{
  "num_key_value_heads": 4,
  "head_dim": 64,
  "intermediate_size": 1280,
  "init_std_down": 0.0413,
  "decay_shape": "linear",
  "final_lr_fraction": 0.0,
  "batch_tokens": 65536
}
Each number is 200 + 20 x the weight over its row's rms, rounded and kept within 0 to 999. Layers, rows and columns count from 0. The size before them is the row's rms in percent of the matrix's.

# down: layer 6 MLP down (transposed), 1280x320, rms 0.0413, rows 828-836, columns 240-319
# up: layer 6 MLP up, 1280x320, rms 0.0412, rows 829-836, columns 240-319
down828,101,180,200,248,201,205,222,199,162,259,190,207,200,199,206,191,198,225,205,216,189,181,196,175,199,186,217,169,199,192,199,205,181,174,175,236,185,212,189,191,190,193,177,181,188,181,173,181,225,193,216,159,207,213,223,206,223,174,225,192,176,200,208,235,185,163,229,224,149,221,210,216,194,191,156,183,243,197,175,184,228
up829,105,202,207,185,230,216,230,175,194,212,219,234,211,212,162,212,203,157,204,220,205,253,206,210,197,201,188,213,215,204,201,193,223,217,219,217,201,236,167,197,212,194,177,165,213,168,174,259,191,228,187,231,194,225,209,211,163,183,182,207,200,201,228,197,208,205,177,163,187,186,197,188,193,201,194,205,198,196,178,178,206
down829,107,230,177,193,212,209,206,196,146,210,195,209,183,170,235,217,206,201,185,203,187,162,179,173,155,199,203,221,201,207,182,209,206,193,204,173,196,216,219,214,227,192,214,237,202,235,205,156,215,243,204,214,197,169,191,174,227,183,224,193,214,182,160,160,188,194,182,199,193,183,193,220,223,204,168,222,199,186,179,196,210
up830,091,164,179,218,209,170,216,215,163,202,223,191,211,221,199,206,212,161,205,169,224,162,229,209,191,209,182,175,191,208,186,200,198,217,209,162,207,166,213,209,173,201,218,212,186,174,202,218,189,200,160,199,202,220,201,225,219,189,195,228,218,213,171,187,204,201,213,201,183,194,193,189,204,220,204,144,230,232,205,226,200
down830,091,237,195,205,195,213,223,226,176,202,165,207,247,196,217,175,221,218,181,208,214,194,177,201,235,174,177,178,202,215,189,198,226,179,200,202,195,209,166,173,222,175,220,198,202,203,213,190,248,181,204,207,189,179,189,214,214,167,216,227,222,215,241,233,193,224,224,164,215,189,188,189,215,193,172,200,164,192,207,235,217
up831,094,180,214,191,221,224,199,191,202,222,204,223,186,226,217,196,181,210,185,222,193,224,167,235,219,205,212,183,196,173,214,188,187,185,187,228,231,176,187,225,169,208,168,222,205,198,215,205,224,213,257,203,208,201,210,229,197,203,205,245,212,156,165,155,192,177,180,181,155,193,197,192,209,193,208,211,185,182,189,223,189
down831,100,188,187,240,191,168,191,191,191,203,221,207,230,188,154,205,254,181,237,212,212,193,241,205,193,211,238,219,191,249,177,208,193,227,188,191,194,203,180,217,169,179,216,203,198,190,202,218,195,159,181,196,214,238,174,194,213,198,211,196,178,217,178,215,230,200,219,209,203,192,226,166,203,226,194,205,185,197,210,202,215
up832,099,220,214,219,187,217,195,190,205,165,204,213,175,166,186,220,214,169,207,242,203,242,238,211,232,205,202,199,230,180,169,212,181,194,212,210,186,213,221,199,208,203,239,214,178,234,212,217,198,191,225,221,194,210,224,229,213,192,181,226,150,222,208,218,201,185,191,192,212,176,202,192,216,208,162,214,226,212,196,223,185
down832,098,214,212,212,187,208,178,214,195,199,215,179,224,192,192,189,209,238,188,211,195,197,222,149,192,161,203,220,161,179,199,188,174,161,195,174,188,211,164,235,182,211,184,186,215,184,214,182,212,194,240,176,213,199,211,200,180,193,227,187,191,218,195,194,196,211,201,210,180,214,165,183,183,202,180,182,221,233,203,188,206
up833,099,233,199,186,213,211,218,161,199,160,220,147,240,231,191,176,197,241,182,195,193,239,193,186,215,163,198,229,204,243,194,208,192,189,211,190,166,179,209,195,197,184,240,189,202,218,216,188,210,201,157,193,215,178,215,197,249,201,198,216,212,182,209,206,208,171,196,204,206,212,182,225,209,209,187,182,217,173,193,205,210
down833,106,156,202,220,200,218,163,227,178,220,186,253,210,224,213,197,191,225,182,207,200,184,214,188,181,241,233,197,192,183,242,199,201,140,173,222,206,183,190,204,184,209,234,202,230,227,201,188,186,185,208,225,215,200,180,184,178,177,226,189,234,173,188,200,203,188,204,211,181,180,171,207,206,209,165,191,249,175,210,185,209
up834,096,208,181,237,151,184,191,218,210,223,231,207,231,186,194,220,183,182,210,212,194,189,202,181,192,209,201,201,205,205,193,206,193,183,184,214,205,225,207,264,189,202,217,178,208,203,160,170,210,242,171,176,226,176,232,178,193,166,192,188,191,194,209,180,214,192,172,182,235,212,222,194,194,203,177,199,194,187,202,200,206
down834,096,191,188,206,240,189,188,174,203,208,192,263,182,201,213,178,214,185,204,203,195,190,223,204,185,192,172,183,197,180,199,173,222,221,175,202,227,191,197,192,215,168,227,206,146,195,218,176,253,170,233,204,181,222,181,207,231,200,192,225,170,205,203,183,181,228,225,210,169,169,208,230,205,206,165,208,206,209,175,210,171
up835,101,185,176,194,208,206,207,185,187,166,193,197,196,204,191,176,183,228,171,237,212,180,185,192,209,205,182,170,215,181,249,201,200,209,182,220,197,178,209,202,185,216,230,191,226,207,184,226,200,238,178,216,193,245,194,193,183,189,205,185,184,230,203,211,202,152,189,167,232,189,204,188,186,197,217,189,223,230,207,218,191
down835,101,209,205,221,185,188,226,189,196,208,228,199,200,198,160,261,226,181,191,169,198,217,225,189,200,203,244,223,198,184,195,174,198,185,205,174,199,188,200,192,197,216,175,186,208,185,164,191,237,173,174,156,213,179,184,175,184,246,203,184,197,153,219,210,197,224,232,201,229,185,173,211,207,231,187,233,178,225,189,200,200
up836,097,196,197,208,204,181,197,168,199,171,182,216,235,194,241,204,205,195,220,216,225,193,191,213,236,253,227,225,200,194,195,207,219,229,187,197,230,220,212,190,182,176,211,212,216,185,221,216,205,194,239,202,201,195,193,216,190,206,230,225,183,195,228,194,226,184,232,206,213,202,203,201,211,223,191,157,160,200,200,198,224
down836,105,170,192,193,188,196,187,203,231,202,177,195,212,193,197,188,175,227,133,229,174,164,220,219,217,223,198,217,218,183,185,196,173,181,201,160,220,210,223,198,183,198,188,199,195,181,199,208,162,223,199,196,175,194,210,177,192,179,186,198,182,202,166,235,186,219,247,196,199,219,212,214,229,170,215,181,234,189,187,206,204